Each number is 500 + 25 x the weight over the matrix's rms, rounded and kept within 0 to 999. Layers, rows and columns count from 0. Numbers have three digits each.

# up: layer 10 MLP up, 1024x256, rms 0.0489, rows 215-314, columns 0-63
# down: layer 10 MLP down (transposed), 1024x256, rms 0.0341, rows 215-314, columns 0-63
up215:487454511547491508529513468523513528482514488496518492513483497479509474517483488472502516512494503477492517514536526462497505489490532500486457482491464464531449521502470501509464500533491487
down215:484501519501502540479432494514495518510506502486524509508501481488522496513504491500502492488470499489504508518543498493495495499512491517509493457476492473497521501464507509501492484491526493
up216:533533478566541527523463511482530507507532514502513531481520535480481498467515462490466509501519469504511500528430487477469516489516487489481503500519457527544539497521518509545520480519473499
down216:434524442464471493470505498481515474506517507493534485504532520516463556508449516549488515536461491502510549483479530474474555554522538523485491495514496525480557481486530521508523518499527478
up217:518519521491549510450502509488453544527488425508559477505478488519521460488498545530488476464514510532496538516474507444518456449580515487478518501512506499480514530524532458513489515534491475
down217:471505481486476479527510500504538498503526513543470532462494533509510500463507525502477462477499539514525453535451512493476544523487491514480515483500513509514509500520516469508499517534505501
up218:500506485525486514478549550596496468517484462465516527522500448469499490510497483503471494426496480508460514519486484487463502497478523517490556481503516489517495500530486500495494474468435471
down218:496494532487507483491519511468484537497486562474571486493480504534513493488486496453525526497463498495492497517556467470516513498516533475448498495518469466566514475459540535530502545540488531
up219:469485529505519494515494536512502505477486421499502462444506503495527514515520501479499478512538481532469491537511501482486493512464547471535490459503501466510491515472547483498468497518497487
down219:533498542518484518551478468482539495502509501483514518520531535528479505553500522492511480497531504470536479486506481547520492489533503467512475516479522514528541551510536454489520466547480431
up220:467440531532506524512530449525503505535469487492551486511468497547516467499517493495500543520509516483513473506500496507505465487521509502523466486481446479462471487457483465514480510555513477
down220:479552483458479511473480510492501447478507449512491559494504512470520508515509491513483519522491530485501556472523557485484486491506506509502522487472504521526489526472507511504509501490503498
up221:522514520522499516535438447488484419476523507491549541496461528510493526458544521494513509513488521540503493471481488485461544479547490525466535471526494471569486489494536540485497505518507520
down221:443476540451548516549487448472517489525528515474535449511516497550528476541448511523492504481509463451528485477515462527503485472542508516521494526518470479478456480546499477511494461513511463
up222:460556508491500546498543528525490540518421504469471533509532464506469497490515530507467470474515521526436512508419479489520446485521506497433460482511462473487474520495497487454524502473486481
down222:487465521523493484499467518505539515487568514549516517475480510497467497503491543538480530512474553484468462469585501558476513476494538523537480495513512538514507505493504478451495502526540482
up223:467475504504502480509527513539483479541500516487538509482477510506494505444542456523472502443485465534513454500502509500503477471512482526495536488489525501478555492491570514491478494493506519
down223:532497511486488461462473471547517484498514457498514474501523544502519490509499488529484510512517532489500467488474472494525487525496534562495490541508497505547473482517520493496538494500539500
up224:496552497519502506524528532481455457517475477528501481536530527470488498522497474525506542475490533507535481513478496468475490500485457523496471484508520479487445502571514457489494522480479468
down224:500499504483489474464506499467507485520550489519504470529504546542477433479492492481495451487550533510447500496486497493515556527495482493521484492509515494495460540479500544534513505454495513
up225:511528522514541530519467536516474497499522497497498478503487476452494533492499473474517482476510520485488507472502467492465555457559530552517480477509504518505480510463517501483509520525483507
down225:479466484517466501528516509505464515471511517522518466476477518514515490515476508461492508489444482505523510471454531522521493494481503507478527518506512494518481517507509487525518509503527530
up226:521502545524542549462540497523509465459509502495542499425459502465520473517493540457475503494508485495491532492503495505463469488483542556482508492454466460526492504495522509521490528487496452
down226:499473504509506493445492513501513503525499538511518513439514475489517524457473503479520507547489473478488499496498526489513550496501518574540480519513496493486488541529506501495508519533536506
up227:512512496509533532504495503495470451513495484542517503499511555515519479512530516490475482457511465515514498508501479500442488488498538477496522445480519450467499525490535535469487511543476517
down227:551478530487445495497493514537523479487481528483518475507504493473490535485565466530524522534472514506505486550472425534535503538511505482515462516476514485491503534485514496493522527512558520
up228:482520476515492493499488474513501540521501531490483420503553507506461516526504502468475515506498490515494513526524527461478516497502509502541510526534503524500553534460505499512477508522481464
down228:530486496486435447427529528543485491507481478480495519522481479510522496489477516553530464491522521502519483475463479499480502535517501466509534464509478557520471483496522481452513502492512500
up229:456486535500525486493503506508474503555526498517530509489514521488497517501519498480431488475486454478472515485488500495474537480539534501512475488527507491495481524496488519515486515531508513
down229:499506516531475511495500550506491529510474498499518509517499494497497505508505498504482473499487516510502510495607484505511474518486468518515506533504481483543505503486452513483512503520490470
up230:490487459524516490494512432525521512484508503509512500492482487487491496478511505538495487530503483498471479521494462542467509501508543486431518501527492556517464508490554473491494537496462497
down230:522484480499502506491511499507478477508479500443478473499533488496495479486508504487481509492487505489510491512533500480480521502484562489480474464502504489480477488433489493484518476488516512
up231:453552542500513499490516469514505499522489507525488504500493523482474491517443470500460496499520499501520492487511489502497528523482529517484507489498509482505525484488497518484497503471480458
down231:485478499491508479516481536504517469503511506483526464508475483505490501501506537482511507458498466511486502467565502498519470496522521507489482541504507510520482509495461467503504479525469509
up232:510484489470519487526478496486512520486526452506495458559507472517524499504503487500477514485545534533447468554519543472480525507489472530508523481526505463593487523491516496529452507500488489
down232:512516526521468470514456524481499545459516517491520506492496447489551522491520500482498497532498501492476503494555522467492507495489510472503534503514484506521465502488506482517504486472511456
up233:444503492495489541546516531532455495479471513497539468510484500489530473483492485556439511490491494522484474497495494489512506523474504556513502469491509473502473523485523466481539488518471483
down233:503476512519509534510464521490481484514458517525511519552524535466453446511487489511541487506494494511468456493525502522479523490517482538570514547521452500490475502519500459463475497490512536
up234:489498510524506470472481485506483485471455499515528494490507499501497504480453493510491488503582515489456543502513473510510516535528498486504531496493507490515499503525505503510477474525518500
down234:512499515518514508498513469474513494516509499473513489495486503485504467423489524513476484507519506504511491522578489532494477502491491503505515512491512487526468514497503485501513492521480536
up235:501481501469500510530512510517480513482512496537486486509536467536446531529484519518485515516467476513535567472516511467530547502543500474464457493492500547485499521544509482490440523498498485
down235:510460480411504522479501493497454496498531528519485499467508516515523522507491505501507511497486493515468520485487507500501482522506499518500480473489517480542533530490512528514531498481510524
up236:478469494506518479505521499494521493510489497486540531492497535550513494476470490541517523499525492511492521514488486498509494524522448514533542482476486514509475521518465520526477505519503491
down236:533487528491484509526485508493481551514463527470502468541493514485513494502515532498532502496534515497532532478510509540512490491498499474500502545491504486531514513513466486514479519481502532
up237:482468555495497557468510495481493492504505499486506495503463517492509505482522490439489479460532516476491485472503512507514468512500459481511556500492489542501547492534496495516503477490555490
down237:504539538477498497530501490516490490500504503490499507472483523481505533526493489513482522486486510501517537536494497462513514510493473532508473488497506489474488535488502546485519467479482497
up238:451468533517498495477532505479477517488466538472507481483472511493521501451474511510505514488521481534469499484512485511499503461487520464459498513492508534521484495476508529532503526494485487
down238:524481524479503483479524499467457492486519483471516492473486466513497490475551486521510520515482495497483474533519512486524492517462519510492494493522507535518501497509493525514492474474512531
up239:483508497478478458475500537534456523535514515506533489480488486513521531505493488487468532494484479485519532486492469491490492464553562507456473524516455466509514452503542548493473488558486478
down239:492542474492538534459536462496511495487475538507495595489517476476516524492487523444551489480505495514480534484545511487496484491473497506510462510568517484449518499499546457420474533562549494
up240:513472532482501501444479506469466552495487497491523492483470479450525494507461519479516482480502448527518436524476459479500493492441516466489504496502498490487534509485477455523494525532461457
down240:467504462499499495495446478525474473539522488522492497533527544479557532466493504481495526534489479514511532536520527469497471488485523487506490529490541530534501468472470507548448510509532500
up241:479495496497490507483478444513494490545539513524561500522499512447491511521531516529548502485526570579503523532491490489497541486503520470481516489492479498510440474483505492502505493480440489
down241:499518491456484498539495505510530506505454497529465455523494454502521528496490487473516550522509501496491532513585516512487512478495558501477506502503469508512497538475502498511462494505491519
up242:512510529492497499497467550528499488477515482471520490466524500503522509521595464500476528479532458488468526519514467491493501497536523473527528468547503466509568514507505483566501461497490524
down242:458513449498483485504457519490520480566486466489540565469508503545459544496461458495460555558514523511466497499482491499480522501477456533494524485537502495524535489476523501499515504466518470
up243:497552511517535495524483478456515498480424508478487504461483478523557496475480483502508473480483524497506498528473497508449510513502482572468475474488506440494468509524513498560532478511499489
down243:474468492541511527505449515541441564522534475510509502486507476502494492489545513432471511504489522498550497466518508496477498478495520464491452505501538496530505473485469481508451505532540512
up244:503479539489495473486455483524511470523506483457483499492493528537516505452528508495475483487518468556432461522510505515512503463451547461512537473489523541526519541505494503536490501473505500
down244:502472494518467517476481497488531524492480523503529429493532530447484509535507539511482501450543520439459493582485500559493488456475486510513524490524472514510499499473528521530502485513493511
up245:506493480504507502547496480487538512494461500528524480483524450500467509515531528484486480506492456540477460475492480504485517489511501414537533468489483488548499514538476513526519502508473466
down245:511472536498515514545440500490504477520498486475519496476477472492490449472518496502480486478524482492430434483519471491505532509506522551463456499530440499508508489499502494537509494505519526
up246:496502483501504466470487503518516465531457486512504470459485492499511479462482497506459483478480529523487535479451498506475477491531495486522479440497457484511501499489470491496509509519532514
down246:498500493490472490514515546496488508514484496507493477500488455487515483504479512499537493466471508511473528541523518502518544553493510474492460498492476503493513477507492465532534474488530556
up247:478479518533522509521539498504486536499442503501466465535507514473486492489537464521500468503492513536513467473494493488478449482521480492512484463482485489544474532478527506473525495498476488
down247:499462536509489532479500513530528532531454521528515519494459516487463495481472491497536463511463481485499450503485533504506484521501495535501496532471478482543469520469511537531441499495472507
up248:499505498501516504519512475467521471513502524490522473478493548449478502482513506506469500540478536509464458489510529478486503478518485489503491471492450496490508537473477487543445476486506499
down248:504525499558501509514503535498501495501494476504469521498502513490505481479507454474539498500497477502541475500530499504510497495510509513517524542497480516480529520511534502512486512510510480
up249:484531466505481518511481508511488535520498461513541443539484487525498548502512450503440524515503499512445498508519498529490512502474497526507514542480471463526512481524527480523485513483458496
down249:497494539492514512489489510493511494508523478512485489502465496539541526493467496487501484537495486527482520538541507483540472524458522488513477477517490503460521514502515494510503472482501501
up250:472508520507517517501461519487413536529508470458529503481512502493526444489509493452499523463499541517456471450468427471449553472506514516497508499500506494526507491483494525476499505471484495
down250:448461518528493534527497447534496449494577454451506476468465529493489462488546478514469498493534497476502501512474500531495527507479487535480517472444478475488492503494474519521525485516533432
up251:479512493507502523475487496517488466526474476495495477454498485493498529495514511501482466460538485507488490546490457496444525505530506504514471510557524549506537506535501452521542496513484511
down251:491487487517490553490474554453510513461508516481487492462487486489474518454514474527449475473475470516505563493537491538485467502530528519483501499521481539511510559523501412465457549511513553
up252:471502506499492582505499484515530447506512511541505502499525483490535479492543508469494517461524551526513464476487493491461518484481498486490516516495542449509505468484486500481491532504472499
down252:533510523508521504479483465473485519506493540481436438477518503463496493490502524518504523528486499507518493505462522528504536508516499504480477499485451491481527511492487475506500469517498524
up253:461515508532494505498497463514465474525484509513517493511475510498518488512483507505516509530486480493499528523493470487506475505488474484527504503459539491499513548500490519497485497483501555
down253:518482482448518499523501524492485490502491507503550495494461475503505514538530448487510501514463494485522477496496494483486514515483469552523504484492470514532485496482501492517499492451515493
up254:522510514516494523497491502519462519513461464514539469525493516522539471488458520527462509531493466516512558514509486526465467513516492500485457501497500477523490524502492484539474492498502526
down254:468524467501458491499502524489495508502522504499494487484533497521491530468503506498516459507503493479522451520494475493477496566496470520483478489489494473517525500455516484503545489530479502
up255:532520520497504476505473518497488531548437487526526429511488495546488465478509540479505528516498524553508489501515517497453484487483456506491525539525518499535491521499495454500461487497482476
down255:491441596502523468484457529516482510557484568520462513513474487555490479508507494523558480510518488546493473514484506482543538443533495530488490534513499489521510523470521486406481480500505529
up256:488501493502528496534516517521481508521478520498487518497498498452517512489501510533463487505531484487510502527495482495504512479500510500551530467502517464477484492497504513496496508451498505
down256:518526483491493521513525524517496494493512493472500513527494490513485511494495496516540502493510522492490476507501509506486495532462517512510466519509485496482510495478493484480531479508509486
up257:488492531496482477496503490511513502495492516549521471526458505502504443481535505521461490518501506473495507501514469510493502508571467497435488491500512466483469498506508496510477533493474465
down257:520494492471520515449509513512511506508504490486488476533494487495517506517508463532449500511493491499476484505496492503488490506490525483470514481494533515468458500459486507460511492505479476
up258:487559493553506479526512458491474478485519514507518481470486471483485474484498475547506503513539517485509497505485523497474544502502489495540472472522484499495508508510548425554494520493464510
down258:512512541496505487486508502527465492508524527523474473526508485486489530514543520454471523472510522501529494507525531478498485466496496477503492517521540479467495517511488492493452508509520517
up259:466490515498499525557485513512498496500491486519500498487443506497487502517517468480498545485475446473479521534504485467513523514465503516545471508487540474476516473521490483508482495532474507
down259:474480516454509503497502487498509494491510472503512479514486517515513494499520540500515527511493527461461512462525487513513482476522513500471483489471464498480507521494485500519480483491567512
up260:511519488507502514449474521525491515483508510512495507469520492562462508498500528512442499459518483534498530472503474459508493477510483531495512521484482518516464596476492485487456506463465528
down260:503454542433465540474484498479495490529498511470557523492495488496467490458527504480568533528511457527492458524526524443527546463481535493496503460504524500468517503536555511496512506531485479
up261:483467469512502480451559477492482486482515512492491439518515488448493517454497535513533507470541524529507483503494464474485481531490502529542486466499480515545507505477514477496492500506493495
down261:511474464499527491508446496547503452513491549453454508489546490510516494549471442482454543493495478501555486530473532525483574509485537513542507482532495492518486534510482536494498502549494513
up262:520441510527483522496514463490508477509497495501524514502492467502512524511537536524524491514522506507484480478493487496490496502507517492488477494495522516499496498483499500514522482491521479
down262:506485535488514502505480487533502502516538481498482488492485470495490501498515502516511496477516505507500516485488513488503484507540487500505512494488491483506516496498496477526479484486512494
up263:479464471503494485510573468502493528549510489513492499507538517466408494544505489500512561488483497500491505485491501545485483501519490477521523539510472480436538505512477465557495510485469464
down263:454530522540513534527507486592526493497515489493565539466462455469550494500530490510464524467492467489441490514521488525484491476517495448488517490484525499525502440497502479484503536498508547
up264:503466503466535482491493462519483505550497467499521490523488555476515519511508512466528498513494491545498516500538509500524509496477495488518509465526475489504518473509517467494495476499462488
down264:502481518525472500546529531506520487509518522529529468493527513482519501514501478530511532458505544514466456532470493505476494539535530489467472506477512507478500476479504490456529505509496539
up265:508514516522519496533453502536507525475491520511490520509495473521478476539505490524476521494493503478494499495460518473474457510478501497472495504478499406529505548467555473470470522468471490
down265:507427473462544507496505473466488540511498492489508511504498493497456496500507536503490496547471530513531508516485539496491516440506526501558512532511498525507471487520541489489468484493501481
up266:476489550478518475485464465497474542472550533483538473510487486506533508481546473509504499500483522519499464513475504544489486501506495518532525523485506513450494520435518526483513510527508476
down266:506512467461498495488479501533523502519495460518508498519501513468540507519505514511500496517511485472508528551494501514501516533536519476468497470524503500523507493511511466512540482461497493
up267:477486497507528429503496471553490508550484491481522500490458527498511481490504488530471484496506451516483505476488525523477502519547475528508503513501493512478505487510499545494526488488478481
down267:482542482489492493494523512511475459496518511530488489499515466507515480532533519475518475502520499460489485456490508519488529567506486477403512518509571519507529502496510518491477476528496512
up268:510471527454501484511524537473490496513506516553518451523509546563537509496505482481494528542524538545492513461471502527516521474499483508510519512511523471484518522467469512464518487513459465
down268:484552477531491539482508475539522528464473488493513526471484495477491541490482490474494533534524528500490501481513488532479518510520517495501485516499499483525505551484515547486524461448556484
up269:493503490460541469453494498507525508511464467570502467507461543524484508475517541503491465496507519511510478513479489481520480506486490504534493468487492478506453526476559462483461524495501522
down269:500503520476500530513489514510438490519522540502510487520512519521527514469498478515524523479508517524535471529518519513467506505485521490490505496472466499482527522479486498491485490504473495
up270:502477523481512500520523495545485448488485529495514475469484486467491445495573522515455457486485490502531447519510519525461511497500505517484514499524486470435529504485502493528517495515460456
down270:455505454462466501425442470528491451511501447483492470545462454525538477514470460533531460528455486509545539453547486519525509504520478488467473521545503490530472554517523480509547495516494488
up271:566528489495518497487512530503509495467462499539509455488487485482496500530485507511474454473546476481423532530499505486480508515524502510491484525514535493538529535474508487502489502498519527
down271:492499477463487466517494475515509536545487479507489516522507518526521470475510504481497520501496498537542509475488509532519530513491489469516526475487508516500465514535473482529530490489469490
up272:484469505492516465481476506569491489483436493543518516486529540540548486484489515464485478514530534502478482470489458495554482503499516487518466530506533485533468493547495497502534531475456517
down272:476520505461553504550461474456518474443494534481519500478459492531527490501463500534487535494528488489553527552524489499489558521522507483503471510470483527515447475472530474475521489532500469
up273:491469497493521510451495486471516539466496454495480543526508523504503489489456498512463490493533536540510491538525502500506492476487507460481456507485447487485481527493486493473461518514492483
down273:527507580487543516507524494499513474476496438478525506529481508514465509444480511503517500514502538523474461533528498463480555468508532526519486455457462463538483507533431527490509482495423487
up274:544511521493533512488529502496488509541495445483518504538521469492500510473534552502495462457503466552493523476473488458526511500527500509513530514510497472525496476491542510502493505509465468
down274:494549489513541477465522541479487470489507472523538458501476543480475472490501478500524509498480493517497505482492469515506456509509519504505504509516499489507512469484511499454477525514495507
up275:467509496552512487495434522499482528487497556516529521452484498462499489461517489494473548482510498498490506539496475479524497488552526505502507476508538504535530461506516508488522528497501476
down275:488513444539514469513537453548494498514495471500480500493526493491486488500492525557505489474500538509524540510494499514482482519505543498490480519481511475460502512470499580512465468481513487
up276:464522510518522462490524445482480573480470504521552530511534534481479489501528502502488440479499518502489496519520507499414498538489475507484488511497524466559475512466505487540522508536528505
down276:502519501503541505483482512505539486505514497507467479491496505474483530494477533509472509506499467503523488490503489428463495502511481501465495525546493479532515531518501490498564499557487490
up277:456514489493499526462504494475494518497477490531516494514537499488492465509484503494502522500509486508487500468457527459465544512506518542472474468503504478521470498543546478477481483489485453
down277:524463540519545498511440526478477471496471508487522489461444511463536502460503504456513569515549493533481492476496507537515490496527499528497484487485490469487500539494493490474452528473526476
up278:513462491476537447543455529513476485475506473543545495501522480523527518531497482507538513494508522543480490483492510465458560502491521491549512462524522488496490500456514488498485518513513510
down278:492477450500535489512474517541510479530498531500504531480519485495485511465481536522489520481508509495508490489532537496514486495471514488527560471530479516494513529510486492475477468510500494
up279:497513547501552515523514487495488518520501474532502492495509496508511490494471526497456483498474485487506521518503516458489452502513487500500477495528480508493512477523482504476464497527524465
down279:500502503470505510474525517497512500523503483497440493497497499483476518509517521500491513498530524494500501474510502473520512463486464501482477488478531482519519478476473488475512500508549537
up280:510517484474486494496479477477503491511471493536499489519550507478502495469560504472479502448514533533475539564489501496517463480482490510463488514553472447487518522498459507528499483523496469
down280:495501479514469519468496467480522536531496460520466557522511456512494518493479528522483495485507507522513486454521501468551518532557520472498455510511486476480478478551474531457503487523490521
up281:491569492491522551554469517530506518524524515509533478488534498528477496533517511499472501508485479512495472496495492472468490511576522475558489496568543483519505518556525502497530532528461466
down281:479503512518458495516453510431533473497519506495460482480517514506542509491500500534495517529497503455445465510439515503551509503528501512476514543464488481506538489475476470491525484488495569
up282:506497532503512470516530513509490481508479504544466453503460462537518513518426519511533512537508512483463551488514487515507501508503488500466506495473476492510517526506488461514465508528519496
down282:479478575515539497508486517479497510481494510501474509467494523527479476506499478508502513494510454463489492493512503488477473499538507546501520488543492472479461518505488484523522465486531535
up283:435505471498495485491513510481467551536514481502533508533487487517511502480523531490515479499509521492496465474472460489481494475537492512561501483562515517527514496523514525495509530494507515
down283:508501504536492489542489520477517547439524459555496514524476475510448529517468506479492507504548497498455524510547517519512482479481546526463481503484493509462496465487474501474432510524555452
up284:499487517543506468471509503490468492533495515508503477520494513488542503509485506487497520513506503526504508487502534490509479501533502504515531448506513491530516458472512496497487492557468522
down284:504471487511474532468480518474497481500485500505507512538501511498493537480508508499504498478472511503485485502495514510535509483497511465467535507488546477522505536474463489506512506461525516
up285:474519503502556512540451518556432554524472507516475517482488465470522539506482490494500547464500478476490520488459505542508527485512513516498519522510534474486535471452516510484519474511449516
down285:519536513537490506490475518464527486447519494536543468503528541513436476486520475515497496512486503504524494509459512532486486513529514467517507500518557451550517510516539489535536506431509485
up286:497523529544483496442505467509492467513526477501504468442477530522515497514551516521495484495497473544491504478463435518503492542483464477519519511458481481487511479480454498513488509521467515
down286:507495529474475532493526514506499521500491502526506525506502475508474485508495490496519500507494506472503476500477543481452483505499501530496527498484551476507537528497503477512546490494498538
up287:480489511495483491468442463521474490497509518523491516532506505553453545491489487569523499504547521503501511514506521498494491434506486493554501505479512486525517529463486513519510496557467499
down287:481538510479468455497471476511497461480495514473511512553522504536475509453512457512538493465513487519493471458484494487523494516533487516519521518458500513520516543440507529463492477471466512
up288:493487529522477483519492537532452476493493524508493525479475444488477486498484481513465534482511472507537492480518493485499506523552481479526517527471480470494497531465559526504445508455470475
down288:500494481521506490472515479520517496486494495497489507470518509496531446492505513526521487501503545478502488528494471492497520452484546511529537491521471464488518486546514501470542532549534476
up289:474526493497582483486514455509476492491502542527491485517462558506478490525487475454439529502509496488493462501509499455499527513561477479501452488491478485505453531465511468517475540465473511
down289:457543530522484472477481464455501494529509484538478585482467431533476546500482432477501551509509542491535495437458485533510521462536496466452489520544528525476473507524554529463495506525539467
up290:488509551487541497516474409537519498513500458492491472512481510515492481510485473519474525484536502541549463526501504486500502500553536478473499427520448470555493513457530553496489511472488485
down290:494506500448538468500506507489476467527554459514498499532446517517446531509472511517450554556489509502463502511502480511518510538516499493483482518503461511489494481546546515483510471575487478
up291:490528513490527550503506512490511502485490520514479510497515516509537514454531480503457524492513517490494485496513509454497448501519501525511480470550526498494468502516514504498498507475518489
down291:506511478505520464506507548491485450510490501513483462488491472481527510511457534492466474480495508504476514510534535530503515570478449530483503526514485542527467490509492484473510478467534484
up292:486542492545496491551487457531467511500493511506474490517489510488485526464513453544474465434507489552469530514489500503469526543499538519543507508480533433477507539532502484523508474479470509
down292:528488473571517500489460461474460485468466549502481482434511502476530499564473465493550509498448522488528479524550501448505519542461482522531472508527523481459487515477527491549488485502496534
up293:524485477529488468458507499532509465502474459507503456524485561493498483472516491500457496480525496439457487537501480499501507510468509466515481470549511529532530514534482470475437473486514508
down293:470508519475485525503512523518456490504497466468467526533462514503509483469523516433544473514545483511550496469489514503490463502513479458490530495545492461468519495528526539504521528489543480
up294:513482530479490488492539481497530495525534506474520514485494499515531506542526484518504482539495464512499485492481462495497503458507525526499488500527469468520509526454491483495487504538536499
down294:495483505538525519500499503528476519458504441519483465493509482465469519504494503489478497495492504522526547489492486524491502512492494477502518500478534525475493460522480519481474529494497506
up295:457528508472513523486514522482493518546524479486550514528509510473532484495565490527490505451522466539544460456497475515474478509508492554532536448437494487488494502480533504487533508472477472
down295:474517524444504485528493464493516532513477500503483489522500502540456504507491519471473498484535484497537523515579508506499469492491507519516490537526459531514460481490492511491477514500502580
up296:511490523522485528474524519522474474484505499551520515497511515499479529520455491535496539465522520551491544563458477460483474526540488489499516499530496504456541515507465488504465498484507538
down296:501499483558522510510496499522485520515470484502515478489510437525491485488487534499530471473481508488507484500464492481477490519489491537487498505502526486504499481509476465434500534549520512
up297:499530504532527534496517490516526501507499478495514462487498505463512475496508485492464494489542466486476498522493508571502508536517491513486520451503526494471521509500510528489499504517504503
down297:469537483483498484506518492494475515504474519544511505443496460508497501495507503466506502517473470518503487507486514472480510498486505495480499501493497476516538490504484523506500499521506495
up298:477495521491480499478482523511530502535505470505493471445501484502559506496525470477500554508506488518441500518455532491490493487480531491516519516503529493461504532516491496514506486474524471
down298:459496540471472462487520502489469490544486517522513466493503456447495489511484505491522513502498490499525535528513546502509476512488480475518501501467522490496490502502474497496525491494537503
up299:515520518530564543554445455545492477484479497517512493518502492504490496497500484468518556509502469457493529529511497491475519539527488493523432469477485460511497508454546483536461508529480481
down299:492506546480542441493497491492494533485500507495464495507535524470517487519530471501497504461465506539500524444487514520503472499516545488517502484451534533495512505476499480499479455491470444
up300:494452529518546454503509479472493564530474513537480472499481522491503500554533485482483546465510490508484515494535483500490497472518490487447483512512515495522508527512507502488479501489485480
down300:486523497489514507481495498534487495471517507476503528491532538493516502517532483482519524476517518497494537498604452515510518498490535523526497478505486511500499492517461507479504506499492488
up301:490480504553481531508446533516461485475476511495501446490468458532537488499460468501466512464519493529480521492463491459443531516473510517532499512530496474518508518467538519511506506488502483
down301:486509494453483529484458554524505492503478538524479544490517522470439543470539519472534517502494475502523523506552482482540499494513467526518477512530479510500509567521478463515476483475493517
up302:514451520533525524484500513536516473476415488498514470499510522542500448478515508504504505482529503489469508545486500496485537505531506433505490467468476523520508499516523515493536499480477466
down302:521496508527475514501520513503490409499548531475466471553502473492513475458455514466501517477500486545451515470497498490529487496493540499490570498506534518511529505523526493510498526502514537
up303:503495497492477489477492495501508503523500461513520483536509505475485480518495481460528481490546459526504492500515502510493454472502559474470506484491451507533491501462522492500473518489471466
down303:528495500503488489496531514501489478474472510539471499470488486531477503476491452495550524484471507480507553509471517491509491523520500533475467520518508478464547505487496507494491500495529513
up304:496538469456494489521502527479489495522488464475529498519525499497557513497504487513505545493535460467507469505517497434460490492490537509507553488475520498513472487469500476525492511486479479
down304:530486458521492473507503508476441448513492530505480495497500535505499501488457526523484515475510486519555479520458492480494494519488525490556510493485502571504483522484501503468468470493483495
up305:478490480492501485537463500530511518468481425480537490525516487486489486549508490475521505465547505500434443496520454475533493510506514551449479506496487517518506564546532526497502511518505470
down305:519493570485477509561539515542449523485501485565498481526460518555461471478539534483504513496522556516471476519452506509504509498486541462478479509518453463479512513529534483499480547491503482
up306:509509479499517490506511480520449502501513510554512504469541515492486493477520513498477498487516474511485463512479453507500501527488502516475556472493502520472493521480545538507514530529510477
down306:496556464461509532482521508499488489517480440542545519548483522528521526543488497496469485501515467532524507509455513512493478480508502515498540499486545454504460448525512464524533496477497519
up307:491474514491527503529529479456505571500483528524508497508492503483533520505535527501506533505480478512486492526513488510469527489513523548473515502544486490492519479493502484497520517476482458
down307:493529485455490497497477484477449485527472515478516508481497530485460501478522504469493477478528488481504487499501508496488479497438496499535540507515465474496507533483513501496490475456527527
up308:472523502514526497481490511536461507512476476563533502478514494497506491476535488502521493510492529467519476486499504474506490484483498520456508460528495497473528511520509496466473479512489441
down308:486489484481509520503523524497510480474507518429552521486487475475440523474518568492530474476467489522521518482535478501537470520554535489481443525520503552550471535477499486466510521496495456
up309:548475543499495513529520481499503491519445486517500476488492477476526504529475522513462477458477456534471461470485510526502490493521482471450508450528497506498486518475513475519480471516508543
down309:476548499502449448499514482510486474502501493509454500481502550471524498506490504504542484518508506507478472553483523498506481513549505540483500491509481504508493499495528512507523492509472492
up310:461511519471488495486483550533451486479492519535504530498558524470513512501543523479457521471516500540473484471486518447508517502569460504488535444509469495527475465545508483482520535534467514
down310:502499518534543490509525503472532532548561486473510525537445484501478467517550489501510525532570530509482471491483477508487485502511488547513486485514524512477462518492487451506474509520535516
up311:471457540517520466495542508537501554546459479518467468526493468539518469507523511475502510499485488509496477470478492482490499487530543513437492485509501510498447494552505523513511497474488506
down311:425448443510454504526458540489529520466535433489546517456534542456545543476535510484557467513447459499489446578433479454492521522534486500501516466524554517507532502480510464468517502516462527
up312:456468519495544483476508484503499506504475482518489492510510494538516479501497463497461492486454424558508491517508494460503506498560524528469484504562460445478513520540484540458490504491468451
down312:497417497481487498503495491496475533479512563493498494524544527452483482523506532526481520484493463484511492544481463500515543507482503448471460472479505499500524546459522528560501498508505498
up313:495518487535484526452483512494457495522504496469538495475489519517512469495503497485465502480560445507453452512508504527477459509508489529487548499466541470499525518487464495513491472512510502
down313:489493498475490444466489489480451459549488472507514479503486487494527483469496462571518520482501528537474518470530516480476494539539485539513494484473477525482495479502526506525516480430511518
up314:496527485468486472517489516480488479462499506505477471503497504519523478523555498550502513484490475556471471467513525503491511494486501506491512487520519466515525509468518513517499512500490510
down314:551504519473492537500493508549512478452510510462500541519522510483503490470551478495487516541500504522509439501478434505475502542481504553468456548505523462494529521474501465523469509498514479